{"optimizer": "adamw", "beta1": 0.9, "max_grad_norm": 1.0, "doc_mask": false, "z_loss": 0.0001}
Each number is 128 + 32 x the weight over its row's rms, rounded and kept within 0 to 255. Layers, rows and columns count from 0. Numbers have three digits each. The size before them is the row's rms in percent of the matrix's.

# k: layer 3 attention key, 128x160, rms 0.107, rows 40-63, columns 80-159
# q: layer 3 attention query, 128x160, rms 0.109, rows 41-63, columns 80-159
# v: layer 3 attention value, 128x160, rms 0.084, rows 0-57, columns 80-159
# o: layer 3 attention output (transposed), 128x160, rms 0.0883, rows 0-57, columns 80-159
k40 083:143101150085147102106118099127164117129155123094142100138015136116108148131134177102115093114053151078149155134069120134162155135180083156110118156126134110125140081159123110133133098199145104129105128159128130125129135123132098150104148049
q41 084:150161121157167134095124170149164139121151055130139055107180098155084094127136091138157081128120178170179088128165158180155160191158093114163151147107159144112110167112086184108118101095075085171167174157080088136106098085171130119173086161
k41 083:172161102095151120116093151132161131129130112166170071152111122107122105142082102115055114147109139129121094163077145121119055156160091142164121137152156161155116133077131146175138132142083170180140102200077157107142151079106131104084120129
q42 086:109186116111065101137165078134093155135159167102171097101137117137137122124094124140108184063144078161142126152117083103116109099168133128117197157090155055166134067150072110124117185121235112139140087132136155163107132160127118121158143123
k42 090:124100158066071079099140100136108142163145157134107137093054106100173205096165187082151194130145099113106158191152157081076145095156137155076137148147061120114125115150160177135079139120163177125129111140131144152124104109150099173175087041
q43 097:105156115125138144129195083123157081159096091120099124158147134136171108074199133174125112091175155098086136121165128154177142147080182117126173105112147172121112137119212139085110159131128157114118150127164111093102122128145151098149130127
k43 096:107153153142111118139127121149179068129067093146141145125154140133139111223173132119112104105113159139122124080093135147150139116084114132154181146071092173149146132082113107097115097122119123099106185142112146183091107140135100141089139182
q44 072:084140134131116122104154109108057105162127164119132155114106166106171119141145130059076170136150086119078199129133108103116093077063175126111125102132083119166167151108137059154115188165202140106093084103153147150118143183115082098082166083
k44 075:102143186235117153137153090124088121160140109088127142137122146141132161114138143126150168100155090149138161136155083116082195080095179119103150141114078080160120133144147114100113177132153081111085124061178135187106128133128130132116150138
q45 080:120118142136126100148141186162106090115078196053102132199127140138129186121141162138115176164055063114099125095106129117119139091112161107120116022155094160179188107120172107095074097118169137090089110100127221117094195122160117139025124114
k45 081:089121172150101104097195145144103110121140131081113105181115119164085170068150108171137151110144131140159134121172120117102166156142190170128163089142083129137153142139167116110125132120167101105119157043169111115094134144163115135172167141
q46 084:107100141055068114134140090140091081148121156109120178132094156111182130140134177139102181118172089132101188141120113111093162080120168145098110136128084098149158125151167109130090159159235131066068121139158126148120137165141087123149163098
k46 083:110131176170094157144144138152095124139098074103090145139128124117122189086182148141142164113132123144141145106160091154129213098124143086141178178134080087131137107132136147125066089126129129065127126082154110166103108126141133168159114138
q47 086:135105147077062084147124121144158120100137174147109156153117163102184124110117174058102151178139093131093171141090111118133109100156165099105128158153097158108128118158144132161126095168191110124095100141131151156128135122121092163144144185
k47 084:113123112122089109114127120131127124123109115131130159123127123135162173089207126068120178142173117167112138087142114112097139102160143109092132139118065074106120135149167133154044066118134124086126162097129139196147137109127130170149100164
q48 081:069138104104070094162158095157105109121133157121185115158110107141154130090169140114119106126157095140126128170118075137129090124129140121105138118157084141146131134121164122144122206153189129124122184104178140198074159134176119121183166090
k48 084:126124150150099115106126131167158120146108140082089182120129126138118145120198128129129161081150105153140109138137109131127219102111134113086162156157065101144124099147108141138162135113145087094143161120182142187109123120184122179211117161
q49 086:150114161164171193120129228143136086135116085138060105113155140129105160141117112156125115124110182109120120088152199122138177160088143110155121069087200143114120164087118127121111065064035091135145131142060090091150138085101140155103103155
k49 094:152177079148146109105143130107145128098125100192157092146159127116100096172050103145139096147123154090127113110092153153124040152112120111186145142107172167148136156084148117090156127155070188171127105164096129098142109142095096085071149155
q50 075:115141115105110144094154110124152172174194064192208104097154099111106068156116079108105113072185171178147114171171150114135105134180087127166147211125137086084102137111074166127215158128093126165183101144114112176162062142156134116204140122
k50 069:136157108107133152126092097148163142189133148126144082127094149106135117190090140077101114127100070166130138181128143094119117102133110124103124136170147128147098098140146200160119160114106137151153101227075147126137134085122170142101065086
q51 091:131094150186144125105052169133134183086155155125120110121145110134078124168094094105138128166090149126136089124127140148133103100146099088163083106153135115118110143108102119128167086129048137128181126138063142116156143119113104156075114126
k51 091:134135086116166130114136142132143157110190188136131110157142122099118109088069080131110128180120116143115111136141149118077055161142141115100101071175210117116091155144123119143170178118123122165144080116106128079160142133099173097118132125
q52 078:120142112124145167126093060086151176153149118174228197098096139121136069132099154091160142132170103078151118139066118125102068100114113117132105222099144104093095108139104136158171167186095144161123104098157142093159118192110136133130141096
k52 080:109093116136121160143087136117101137172161138114096183090153188114158087151108154108164090144159110165143165139156151088118161119095155145121074097133162111064120098188119145157104190123163069127116126092156109126122115167133144062163101099
q53 082:124089144102120162109128037089141133141124198148127191132069145100140119101104128115148180110170128051116165132091099050129090088072117125117140134096116112125110117163134092137115126161167158135084102103183149103130105208087114151130142111
k53 080:085068190108143139119091121104139134111138142126081178091134168086184163134131149111192141089138108130108171078173161107155163106070146137163117130094119099081144144168097125113078124142167140101094158094165114140105114166078156128146131104
q54 096:075117136167084097142093141112142120073127189160190133071116130112141120139129157119084125176134065142187114176067096131125100119109170140088131129146123090134111086129060133194113168113179100133136099116145109156135174122118112181174115096
k54 092:106067101203078059133158116086056116155146183178163131087131118146159125134166135054141179164180090108137137175145134126137117126131114111111126153122094113062104134168106156162100171157134140134138125136163136149131121128135097123213114055
q55 087:105084114133078068070103097105118190090148171115193153105134091118102144166091115131143115171122100147117115197104105144107111097146107192098127162172051078115159088160068157157185155177163175136144126130168109139145123128120095120137152142
k55 087:074011121118126135118186090118133139132154179058134150113082110115151111101190142099153158141106091122101153182122086145135165100191086139120089147164128042097121104183088151166153177135163054118120124118156138123166151156129168149159104044
q56 079:145132126130109100189127218175098084094079143107107119176155120138139177094127136124102161192087118141120127117104133151121120130169165090123113047152089166169159106089153137104079123122144143116120172101089191149118214102171084151121130142
k56 077:135130158160116096118168153136123107097098149119120120153174090200071134097138115174151179153147120162113104131190142146111121142148141155115173100134090124126151176118144114142137109119146129107161122072148125123128171098161100160192149214
q57 093:111094114127157129167097220167133128090166169172134107089105136133118156161094165082098135195102130127184139112097160138114083128142149100103094143134166107103121110127112122161147080104077121138127086137066154102124140135077139177097097146
k57 092:165144056182129121104139153097069151128158139211168119120134160160106122086094123111102158172132142102141118103169145119090042157129144147093099044156176105069106140189140134131110123127130194172141081110129089119155125132153148120141131107
q58 093:162098148194124101107080112062153096148104154134137211164182168125188104108163128146178121092126160125134075132116146138143133123124128080156107120123079162119134144122159102136152119213152108122117201132156137110116150124147119133161127195
k58 095:104120128078102116108113126124131116088085096117112144140166122146183125126154077138159099091140187192114091107131142098097160118114136104151076129110144128139133188031150107178116136115123100103111179162113142136167138120127130100141098207
q59 079:116141119084083107131152093121158174187205104148174116091131094120093073139104097103125129084174129166133160156134100081122092149182117155135153200102139075078097138160085162149201175132130116172165105174118129172152102163113172115195170102
k59 076:174149099094137116139075097118135164169136137102150188083066151089172159124140164106128108117140162127120133165099110114131142096148140109079107180135117124110087088158172177149106126139113083145119102161055160132124146094132180175099071063
q60 074:104125156131137124145134162164111084104078193101147152214102151113169187092122137119113172193089068094089140115075114127116111094075180115095091043153100133165156106129170102101076145147166182097099147083164201125121193141149071145079131100
k60 076:113111183138100122099176154123115084116104163117109166151188145159125125104169122157164161101140071163148121111201131128124177125136143146138158104122106101131158121159132100115137143113177110106132150065205122158105154160165114115211144176
q61 077:139183079120048061118137146176119219183141061193167085130194061123097102125121089117116097125118135160127134172155115122156100133162094157177122178136121136099121130088112160093216156144138138129152138149118128197142117109162158123184135114
k61 083:142124118100100088106133107137204107156107166097123100089096143139110121166101160135140153143130058177121145172094138071096171127165071165087112128184106129141130111168144161177162192096122048127153140177093129133130126092166118153135091113
q62 089:133086114105130116132063068126138138076117167120139156134074139096186156166126175097107115168129100074118138144064114103112123096058143127098095155171092158137126140141141121168126139152121158100080068089164122106163148166084111140064136127
k62 093:092098115181090156154160127108128131118151139090103141095188167138139120136113148125154113142139075140142149105147108152141151135127113122115068144131129076086132129216065073143102141135141074114102134045219084148142128209130152090141157172
q63 074:111146114140133112172136113137096096119109175106141178146105156120159157107137189115114147164127040086106133120054111132118097110075190121081098041145084156161144105136190085109101201156166166104098144097181189115119184175142127094083156095
k63 078:083105141189097129141137136138096098124127149100104190128138175152147111115154152151178144117180128118158123107155106119134204128128167136115156116084080101118128105171133107111131147120173058070136166046165127182067117172187134101199155155
v0 099:127104129139074125156133151133184117136151080106116111172147106169118143102130100127097101167129177135150088167108059163149136120183156110139093175142160130158142143086120129078165123156102153080152075118103097118232128125128156149080187125
o0 095:154129105085130165122074080085099197144090113133118145075055179171149135146175138118147141117091088079134134057162143118112149144058131141115132123135113150093160094131146107170146136082175157177138154060135090135136147116145103113140120157
v1 109:180138094129145156132109140169126220116165107122117142091103118066072049168101088155097071108129123128101116161112179058160114182140110122118176166102178112097117188157067105135189103113148053158113108125152135112147078176108188122087134093
o1 102:072124138107101091117209208101135073176103136153143105177145124103129140134124163113186180103143094188132136086141126131111143110168093131085096106129146157159128098124163155139087138127126135118131193176112163105098101130126107149238125187
v2 104:128132131120052119175103175111095045137127105119130107139144107163203172164131164145105104155123126097120000133132115147088146088140132103154107121151106150142124072082159116111146169129083185130161111124097143136152239137096104120150141135
o2 087:115119084160184156094122026144139163129145161092157139110090151141140105096133164129104112115135150106149178120113129175108077135095155134155170209098128102114098093133110112139093109141124095129116129102169107143124157137174166107092069147
v3 104:143203089128120126145066109109122114126123117140104175120113125153112146193089147167127122111142139152131115104181089142088156145158166111103119099171146140129120118109138125156168121058141067096156159108095122103169177118176123125108138145
o3 080:111091159077129073114103150177152142183123098138160133134066173173134135096176170106117138099098127096168165107122139119144101177122131124110089175120113117113170136109084122123126076121149140127098140046185123157107151111159095094156137128
v4 117:175092154120174119047163117126168199114120117183173142114148065105069096122145073069102170144120068142125202112102182117164096112148089103133117120113151053100120140173101148149148089141126154121102109125133140133124119108178147161143103062
o4 099:116152112139126126187093140083115119154115162098102118157111168134123147144106151187145130139135187068097044101167096102092169135133143123108129059158106158145131155074173123112133160126154164138133153181125137128135094151081092098079158167
v5 108:155156149105181135139098104078124168115107137142197153113119153108149133198140172153141120141133122116123154135140100146112135049110140133103139134118190160131087115095153144096122132117046183180164141140051159113086175102156074083095092078
o5 105:083114141125130086125137092151116092101118164116141112153118082111136124137117139137072071144119119123116140188086125155093125137139143081133140148111109099142134143154121144107111111164137099069119096155199150142137180123124158142089100121
v6 092:125173149135155143083120152101166138108157115100086177166145198121100139100110190054112159055148157128117121122191113169098121109200155081110137092136167136152123109089164112091102138138051107109147134117101177098150122136127093090038162142
o6 083:151081140049123134134080063118107126177060091147090089123114017179130123139099078178162106174105096113116135201037164132135101144118101139157133160130150147151142153139101156110099115127142151133145150129169120110124203120082166114159092110
v7 091:099194101127144138092153152101107161131181117119129120111156139114123135110115171133135085081131104133141111133159133108129099226176153127090093137061123085109150104173095077195086122102123057174124115110174099151141069154176102089189147105
o7 093:172100145127109131105151223156131127136135125117075117145167081122082126114134090071145191140141167172127116114118154121168135116151077133137116083159160153135114126159138144125164124150119130167114164164064173113121085119085148141168130139
v8 103:148148113054156145142137119121113127128078120130136100191087134143128122144187128152108102184125132111120083112120098117095154107133114109134135075124168190133097158103186148102118127188104193113121148122055155147073173116144122118100091081
o8 102:081135142167133083151104043126124128108102204142154140102106125145168125126108176163098108131125074085116147172120121154066111126078165087142147202118113077146129102149122113094146138122136148085094087129211142125144170137130125121091125152
v9 095:159132054087187128137159170150050142124130150134111097103086080124113102201107079149146154146148049111136161129141150085111112131144120159107156131090157090096151146147087158177176183028177114155137096113180107144150125135114127115138148111
o9 086:116146169167082112107111172123170073118141102149115142206173152079095137074124171094109138114126225133126105088158174160132139133170094102125139083118110167131126109142156137103142080147082105118104185184083180128119062114147108153129129146
v10 104:133146104087121121136122173076085143094145140077180181139134129134125180134116113129177127111172110131132134137191115127053139144213148158107131086121156059132148140157120146152132108068146152170144163130153051117129094126217153130116146158
o10 082:157103159145123124129070143195160099147097081161057128157055123171125107152143127076118174148120137090126141058108180125144142152086125113147118146158160191149113116094145120106188131107116098159093123054099155150147141120116089138124161144
v11 103:076130141155072116117140119081174080111106091129124147107154179157136130085138153115110129096120164139134051121117116199163132112122125132178103084121086092115152138138190134113055109197121154068142146127104078131126073150173158114182136113
o11 097:174125100149152132166087118144056177098177186113140102140062097156119094164122098133120146129099063140112159155145127079109144168139193121170148187140158141140080118164069120137182167122150113198096114062142146153141152142117115128088113143
v12 092:207172087122128132176105066170104110147084126083095085157105124140138171202182164189154166146113104118126066137123108124095199109082127142111139165122129153164077103116148136100142162145101162121108154128103137128106161104121086142091092136
o12 096:087132140111149111091136111148164132124134132140186176088109168101193117101146143130078086145147098123137146123121123095116070072079163147130126145132120094149152123106154081132117116102142133111152089088158091096134154152142143127128135122
v13 099:181181073097093119128097061122169143130100132144144120154126151142180123167152185111100132179159141141129169099097131152089130045120120144093080150128164132085082143069178156149112171171115157101142109128049178104197139107116118126077108137
o13 098:101120177136145102144106095139085099166144149146161145133082098083156151137129132171130081132145098133123106176109135112127091135109209114131151157120063092196114116164142088100107110115130147119121093094216086138103162141111107126106091133
v14 089:109160075087173132122177119107072151098119145111128128185131152157145144140108110126238122165154092118131133094122147104059128143140132143087106096154215156144150160141140135170113173077188121136111126119143111206139124146172125090096131146
o14 080:174125166127113115156029073172202081171089134163135133121114142175103109123120131134061133142115137058143121157156165184127112158152126106156133148129104135073121126146094126082207073135125161128093124120131154103111131074143120118114149105
v15 105:091160063111091134153128164124122047123149116113079065112151191153158161191107118200117153051116150112104010111148107108127152122104180156153115075089096183150145099139131151081097180164147147143164117136129116105178154149097138112119131157
o15 092:157091137151130128072189085131113139130217131092155137103128069110121106083149112087137086144144140196128179185130106128141092178130097117134137205101149085121082124152098099162152139171125055142097117088153090148142096094150149127186093103
v16 092:106148159128190147177089159133157141164110130125100148158125142118093149106133155147119174056125173154129087143163031167089157165157147087110131123147102093181117119105157085060147135127058144105176167119119160136151158114146092124081125122
o16 087:142116139062122086108090085166142134117070096135109136095093141191148135096140095118121097161127098090116121115078163101112100091092155165140128158130154152095195125074086157144092086106173125106109152085140107077107149164133193104137139112
v17 119:141130102040153156158106150104127104120066117149192141131084094144180122127160119177110128157134105114130134108088102120110161070128118136137120098115138149102108124125177155122101131146152203120138175131051133127111171073131140121069095141
o17 106:115154176201112075142088047158110152121113171108118120140078126124159133142125175130092110140111088126124134180130095131078116171082178082120145189127106085200126110128123115087125145120096111081114067103209135123142165122122094126115124087
v18 107:100141161117114090112148156111154093097138110138194154112183068145097122115122131067064088159095129140123014145163137205085071154183152117109154112146143169187132083149144136139201122110062150136176164118102114141115188131157101104178137139
o18 102:116102097120169177131101079111155176172089113120091103139071198182112108133107168164126127138157160076165165087094138145126131141103070108134140141123120128041118155084097100114089107118154144124107140097137122172150151117129164127086122130
v19 089:121023094179115089077137129130121117090143165142130134117147074142130158174093063127176126145162114145112116153154199076113099221127118161124153130176113170147166210182059140172141067083158100128135146131152077153099125144122143169166149167
o19 094:128177114131141186142127148132177110152138079152125130120125217154130104122133130116113149103120158070145170031183105140157163096096087155122113112130146142048121128066132081145185128124156161112128129107068118151165088102179106134123175139
v20 093:128032191153171136154145167131076109101135139107210102087113067119186116142123109187156140138124117107125096189135200110171101172117114143129146171046066133105150191131103127123135129168123136180126143142171106170089087152124146109216115121
o20 078:121174105165129151117164150116140124111117144083100136199192153112085132119133105082096136177124113162134154056159088149093162099134067105143150075160177154127112097163154134137128154120093134126132138184052192126129115111147134172118143142
v21 096:119165166144073093104092152154167078100115103138110137101169125140147133129100146118117167154104144112125000143074175174116133135091111122127138100155102091168105020140163132168186160115063130081123083133133107132164173129125128136158124107
o21 090:102078050108157163142166060090126166187210168142186080127078130142086111125120152147143081097188159116164180130145100136120110152177134140128165157114163139087097147117078132171055128184165101152131170143161146148109116174130155114111077146
v22 101:139048131147151132162157102132103102110157157165162095167099122146136150199103148137154113173139094136124209122099166123087136156127179172098138151144134163127171142150088159146141082079144052160093170150164092139049074137163114157118134137
o22 096:153171137125098150118090155099184162111084090116079128118143199155114142122135073103089159119067146072156122118139125106161168154123073121134140055122093136111134154084139106117175171088114168125129119110068124152134144082141114137148193092
v23 102:103098151143207149123155127067121137084093191174187147104141115112149142168147143131146166137126110123133171134106166096080073127120135152092074104122094105084155169111126157089118115069129148163136150134153106146083063141185130152180136067
o23 086:151124152116119038154089134182113090102122131106069123195116111150117154122134061092110119147101127116126106114143109144148166156137136054168116116144091137138113157129129149154159161126126160095084129119093152148125151111144105116049150119
v24 100:137120108100212148136161186059119135128142127119101126158140160167068092159123107111132093087142038127122159120201086120162098110177125099122146098129177184153145078149081135090125097108115127175163136117139128103102125122148167112091142077
o24 087:160115124119085130109078061153128158104079130118119137086114131181133124124122142130116128137088173051094140134130174167085160150081099111135106157120115115090129142155131107132173161152139166100082119112124129127193148131117121141159135122
v25 090:126153073089120135159144113139150149163149211110144131100103137112117170127131152079092127119158096125139215126128057156088099069149136134071127172114134096104101144096151180126169136093131146133152166110071182107218126113129074163067131129
o25 087:159142173111144118104034122150099083113059035137081159178106153082160131108149112129145124158093150098139089141097158111136112140078184142146125068152114151171146121087177093108083107082109138122157106070145062112077166136114130141135118122
v26 107:155155068155098161138085117146127135104094113106154147157100135100137142146161195167083125179127189130127086128123112095109132081136122089100103155118147159100069141095153129107090109181102175147144094115049176135149160119090137140087110118
o26 108:074125188129157074136164101152105091190133143125150144097119091107187139137106145139166093111178060149121147146090132139107095125092176119119112168125091079176133107158141107111097135145127121073107105123204099103152168143121117118140092156
v27 103:101084179181130107170158150116121057124179099118131085124158096146148169115089119124129175102106119121146081133135161172173134177138136121131133197128107153141163139151088100144139101115046073149098131136173075140106119149114079100168156152
o27 091:166136071095131197094167164105171203093159119095112152091151157139062075123138103106086131132124161140129146124141092124144163106161063154153154044131156143085156121134096136144126136146145123178134153169079171149152107117173176154124138117
v28 109:128165172109143168061145171106148131126036124184164156160096205112116110117186150102125128145138108127125150091124109089129127065109123079117126045153122132088112077146173141086071087168112205146122141137112147136061147098138165139123093086
o28 106:118125137145138032174098048184073089118151203112121134101147042143173136125081124164151119125136101114110134194096130154070116155128188103155135214116113082180107163125122143084123156169114142083101091118161128091142148159092109110079117123
v29 098:109103163091140155180124133140154162148085154181152183110090086119106149101230168116114144156147084141127132134142081134117137092135121111108116119116100090115120094101165117132185100064090158091117203144107133111071131087137127187145085113
o29 089:142152165119141069147063079168102104089104161103101147145118163123166133082104116152116110126094146077134108114124138102078100136083185104147117136170105145181171129113120155089096135116170181110136111132168125113133162152156122105045134142
v30 112:063088132171082132134135208109137068117114113128098089138155166141188178109123127169160120130147158135113095147164156107148127176130134137149084137094070093140170158128107130091079147190158120159125070122155101161171108164068149109170179103
o30 102:188125114136108154115109091122098173135171150105122139098149098134123109135118082062126139119093108123093133114130134173140138121122120140164161129150138159054088111183137110167173142119104145136097181123087122113119102136157126141165111168
v31 103:073114148146172121126177195100133118114168129144127124112150123169107062110090112102122155089144105158145122130174089163139061171177154120090106122133107122139179120122090106121137118070142066092104140106190118147152111155230131084147170112
o31 110:182113127101090141115066116135129170119112127117082124140143160164085127111131101116102142132081186072118121110151169135138175150145073110163138084129118159070125132155089165127145117140132152172108171142087162124114121116110125155131137120
v32 089:074105126105174132091196146095135183106107133168111193124131128137132130140131121090160127069134119133131099116142167124138099125137177084155095131135166147121136119109141143127106131076094136117086102134126143152132100119105167128134131154
o32 088:144105136121134117173061042153114088164122166104172103151134086179086127113073118155130096160102132073111110173112130159096123171193102109133158122148100144084122151182075131098152105173147172101128142163158163149128153117145134102084111127
v33 099:126193114118148163137142114148184150141138141116115129131107191119105140126200188100098185070116145116117145085131099195126138041115121091119115083101131122140104094081185137097133113169079126110137128125112205091141154125126065119043080104
o33 101:127097166086131077126104080120067121135116132127140137131102059123139132120097100168130084184107095157130097235086143082108074159131180102149130164143126115182142159161126143133056144105126136124112098098182106129100178159087158114133087099
v34 092:165161076090122155113107116148127141129064121194087164147093077115144167151219143115118156139147139147131112121104088093071154076128118124147133101151129101123117107139165148120166150090142226032099100135106131112130147109154133173117119097
o34 083:061119170152142060165101085149102097134136174130139116123097150127174143091105154148146098092138134101108092107139152112094097148087212095124104169120061094145145134115137108110126105139157114118115163116188105111115138146123113088063139166
v35 107:089164076153099151087147141100121095113130117119120135085114177125136149131095179079122117087135104138110167078140099131135135107152136159117107118132125071143133088174081122170085061115179134130140114130136117054148096131171120126131113163
o35 098:182125161150130105117145170163111141163193115087081126128153080114106095145121063116156155114153173145100125202122158108118123190113143089140106116155128106132114158123115118121125192151084082142065130126146116142108124130047098120176156066
v36 102:110142089127151117155160164151116190117149066121113171191134159167127134088140110124166178073147145141126072149168068168119125116171173101150155115148146155184131125093127105087095135103139116071111062116108178140163149140092150097074138155
o36 099:133094148119120140134045041119123088159083174137164125108133103205107122132104119145127086183096117057104130134122188145094116159160124116153144144128129144051150116166061173112155081146146156129107158141155146124114155123144124129106114098
v37 085:140123161164111103123099167114155124095154120140223149130152119098166161130126167124093096185135121131136069156147161165080106109133147211103152119111125139119129090157160122184172147107059162112118094158131045142121104114152180100154115218
o37 075:137109122124115148137129123078117122150130201120103074178066125139089127157097138157138142117139154163112152113100126104140172176186075106115160159098152147185102084112085126089132152166147082134154138198142160146132127129145117177102109145
v38 095:121122116122106133206141129145152102114134057126121095150166061138184159107124140177094163140128121124127111134084099165188131127144084166146101188083103069115167145139131116126152075149170071070103127132187055122099110129167120112153151166
o38 096:155136113174087124109152189110122192085183184114117130108103162126063087146147122084104158115089131164118116099182121077132175133166147121147136077143152148145129095166116168144157159091112119222131135164096191154116106124161117155129148114
v39 106:142214162083125125158119069114147160144094153161210133145137092076112130136146190109090089165136087129131213124058094134152103063168090128077117171107158096080093108112154113158101114147108117155100182137063126136096133075191092154113130104
o39 094:143106149138134107132120187171119119097121133089089136151092144110133140149149109144150161125126131137151090118117091086124141147110208133109109082175123122250131116125152139095112150103127144136166090085150106091105162132106115128090109118
v40 105:147136207075156149140071115153153096104115099134174165167109140116211167087165150124079127147102119113110148151083134111081132110112126104107124116128154137140111154088215116079082124163100182109088127105134153151089144105132139115072113133
o40 094:089120151157096092173143101077103170108066185118087057113097045164133147167144140131141127144120079148156103153109111150107105124133142085166148169094110099180148122144124158122104141142117114113154134166152156103121177131116140125090136111
v41 088:142216151133118116146118079109161137115168081152137124132179051106112122118104130108104145107118039114132111173094132129213100151153114161126119167049164064127156086141100126121149146125110101128111130127170063149158096145179115138147155118
o41 088:141079106097111181106168209088124201111127152103075092120100171135093108143179129099130162130122182186152128056176093100143178105135092119115122066157136173172124138158151128164146140130148104205150168124069164134139104113144128138124130134
v42 103:158108141117123134200103093138151148126148147106175107108108107096183160106123140123089087152129128116116105169102113161138126098172094120101130193082166143124081167096150141139141135147032156216174159123046158135147138135099124093091112120
o42 101:104136127126132134098123124104116115128061148119124126176099105084113126159124154138139121147124080134134134132080113159088129125115162131115166106131181146166142061153142123092101107137132110080140095168183143112113174139151171171151098147
v43 095:124153072089172152146187133105100129131098128165081191134135116120149152095162174111101088089139118105144216110202080159109149142129116136068145069068177056124177079143130142145120105086224082160119136144170084122095106140141112106114110126
o43 087:184115148151068088114100170188142136115179133112122071139130118143069121127069093107121197142094162147135063154134167123151132146167140120126106103158112135150117147154156139141142174075086099160092122134114163146092113119099103146166154072
v44 094:119022067210128133207150143113110071150132122124110094126127082138161158147140096139095179148134152123157179111164075127176134072122094132113102163127072128094139104121097122161106123138123144140148087119131099151190183134053116120116127151
o44 078:183182141162124141078105120175104149096210114072157202081121175069088116107134145123090080084089143109101092119162109137148170119144189157144125101139125117112136080129140121158153111109122110154132126164134129147142108131197117152124097134
v45 098:110146126127172098096132121039144109142076166164128128181160128160108119103140096085176137162151116158131180078158097131098096055137107113120093069173169114141122072115144137132084137175144190159191097130085150142122188086125150126100127091
o45 092:170119120126125132152041027167118166110127129133135133096074151146177134162128150169081085126119143024115092160112151162128124137084185137121142181123091125115108138113143101107153136112124142100082101098169073134148138141130120118069112107
v46 091:076145158132090100119140158114063120134146161096179072110174148134053079098099088135166111169116116125123145122094120128170130123132120118134094093139129172108139100168093081154088167115124145198148163133154102142159101118169159104127133094
o46 080:216155116123149135119105162133137129102132083152107191106127150114135140140166114071122159112163140133128165133117120148158135148132102171108114124171175149150070106081107170122156118150121112155155116067051123120143069127117118164149145133
v47 114:169104087101144127150136079167143110135120143083122024161135094166120146159149123140109120203140186143129110114063139151064165118144137142089107161158134171144098182109143166119183173180115114109145152129045156119161150111138059141086106110
o47 109:099159148122145150106100088093151166147100092161139177111073196114192148130130137150099107132124059084158136143123109103141088109029151125113134099123107085139138118101166052135097113060137185115125089074189059129115163127107135126135141118
v48 096:096095080123182091154159118111086126112096148112158094161150162151169151151153117126201078157125105103136154089126155131129159130103130195109130154130147160128145176117127184167105143197154094159099116139110116183117097144143111053122121123
o48 089:191164114164093197138063095137145177120134138120152138154114168140113085143099146143029151127086112102136135181149116144122147123130106118133154095119118127072094123152164084129173139081110181133121083073129126130110156114142122162146132084
v49 095:122095160152154136105126160102078166112126166158146155157135125116060115145104069182171142139139107143114164173168089051129117196147156144156156123140142108126158155130080111123168118039135108177157160128152103196178131125153173169130181141
o49 093:148146116094127093139092168155171092144075054140081130114145183180145130109170127079146162103103153095144130029139151157138146121126084156098084145134121179095156120077127135135165101142148134113132180097065122091139080099185104125160149142
v50 136:074083109169107114133180181163114113113176141130091093137130098140091139046125080067109172130127137140125115156143123126149093202164109130106133135142086072160166148152089124121153108093146113083136127134212087143149119151115122159163154135
o50 127:180145119103128174114096141104163140138125080143095135111143173143113118139145099119182146118136175095136122050174155118142141107094122157152135088146149184057138127082135118153152119103161169183117150138035101134125073114141137117121167146
v51 089:098109076160116131112148123075099073109141215132110116155151145161142149092095111141200148101131124145138169105104128094079110171106117130115102115145093115147129178151106137147063125073143105192135135118179123153110064112161112153130105142
o51 090:177167176127148154133088182177165100128155036144085147083165131112129138115169064097138143160178160118141110103163141126168122137090152154157112099153106129116130127070124078121167148155148148109112113091078067094146096112116142098147176113
v52 102:152083159131181121136121122117122092126140140126219079109107072112101072126102121172123173154134072143111110180083143113199099157151113130118102155109093088124108175129116128087182132134102136155132143124069135123121117100194141133133128093
o52 089:103170139118126174111118140115149185092050107082063158168136236100187166139173134104092116131139136107143140072143077089101149081058118141098150064163158157179133087094152092112102122095126144104131147113124117102151117141141134167133142146
v53 097:157146170066223154135140182111160114167124140128124092121088116132154086145127173169095174107132111124132199114144088142106125079140137075098086143157145079127125098104137115115141141068123132136137121125139175090163173103172087072051143109
o53 086:144107149094053084105081058153146161092103113110106152145145090139114178078142098103103108159087138119162069190095135118115105128139153108134152107119133119173154118129141191116074102110105118134133157139126144080092147148102150117145101068
v54 122:067108098177100100096142154168122090089136126109074117158143122180118138111062093135170153130116178135126035143154155138109106242162164139129130113160088130169162182124105129124133165110151122087138094125159097143141118149121144119185165134
o54 117:169125114099133172130099108101146163182150105172150138105127189151130089124163113115123115117153123087128181075158152139150137102089099143141145127128148149022120106129095090150172112121150166151097157109093102144137097118147122122133148149
v55 106:106133191133088119140143084117065193095150150146150171103165133106113174127110114106177071143113096129116105174110104108167145156121141198155227150093139121130147133147100104153141129076123123163105140142156055150105055154114150138180131165
o55 101:162119076130133133128152207123170072109128140126130102148148113122068062136115128117116162110137157138106155078152146154110151124192081130117115118118162170088135099142108178127175125171149091145164157172088192123109109114191137141121150138
v56 098:109171148117140114113170058093076164106114147108193133176185126140146162061133152057199131123133072107153166136073170138198077144133109120076142147124144182124137163113101132114080114148100094142110127121152121164055047142133102140171129090
o56 087:163124100117159166132108168168168096131107124124094145101145139139119095182111089139099142165174134118124129113149118163137156095116089140193118076167110116118108161145151099136142132126128205156122060107071113113165146103126134110092155110
v57 097:155126121098144143143090109138177052118122113135168112115099167127200116184149191134082114144143135119112093142095128150116137071134135167071089124090146164148105148119190156106108106185080179089103138145064118081114116127207114073086117140
o57 096:091114154143105112121158099098083194111115188097113090159075080106132131138109125147090108120109084184143140204112094097123142160125141052149176150108135093170103119164126122121115170131113086136142110135202156163095200132083126183133105106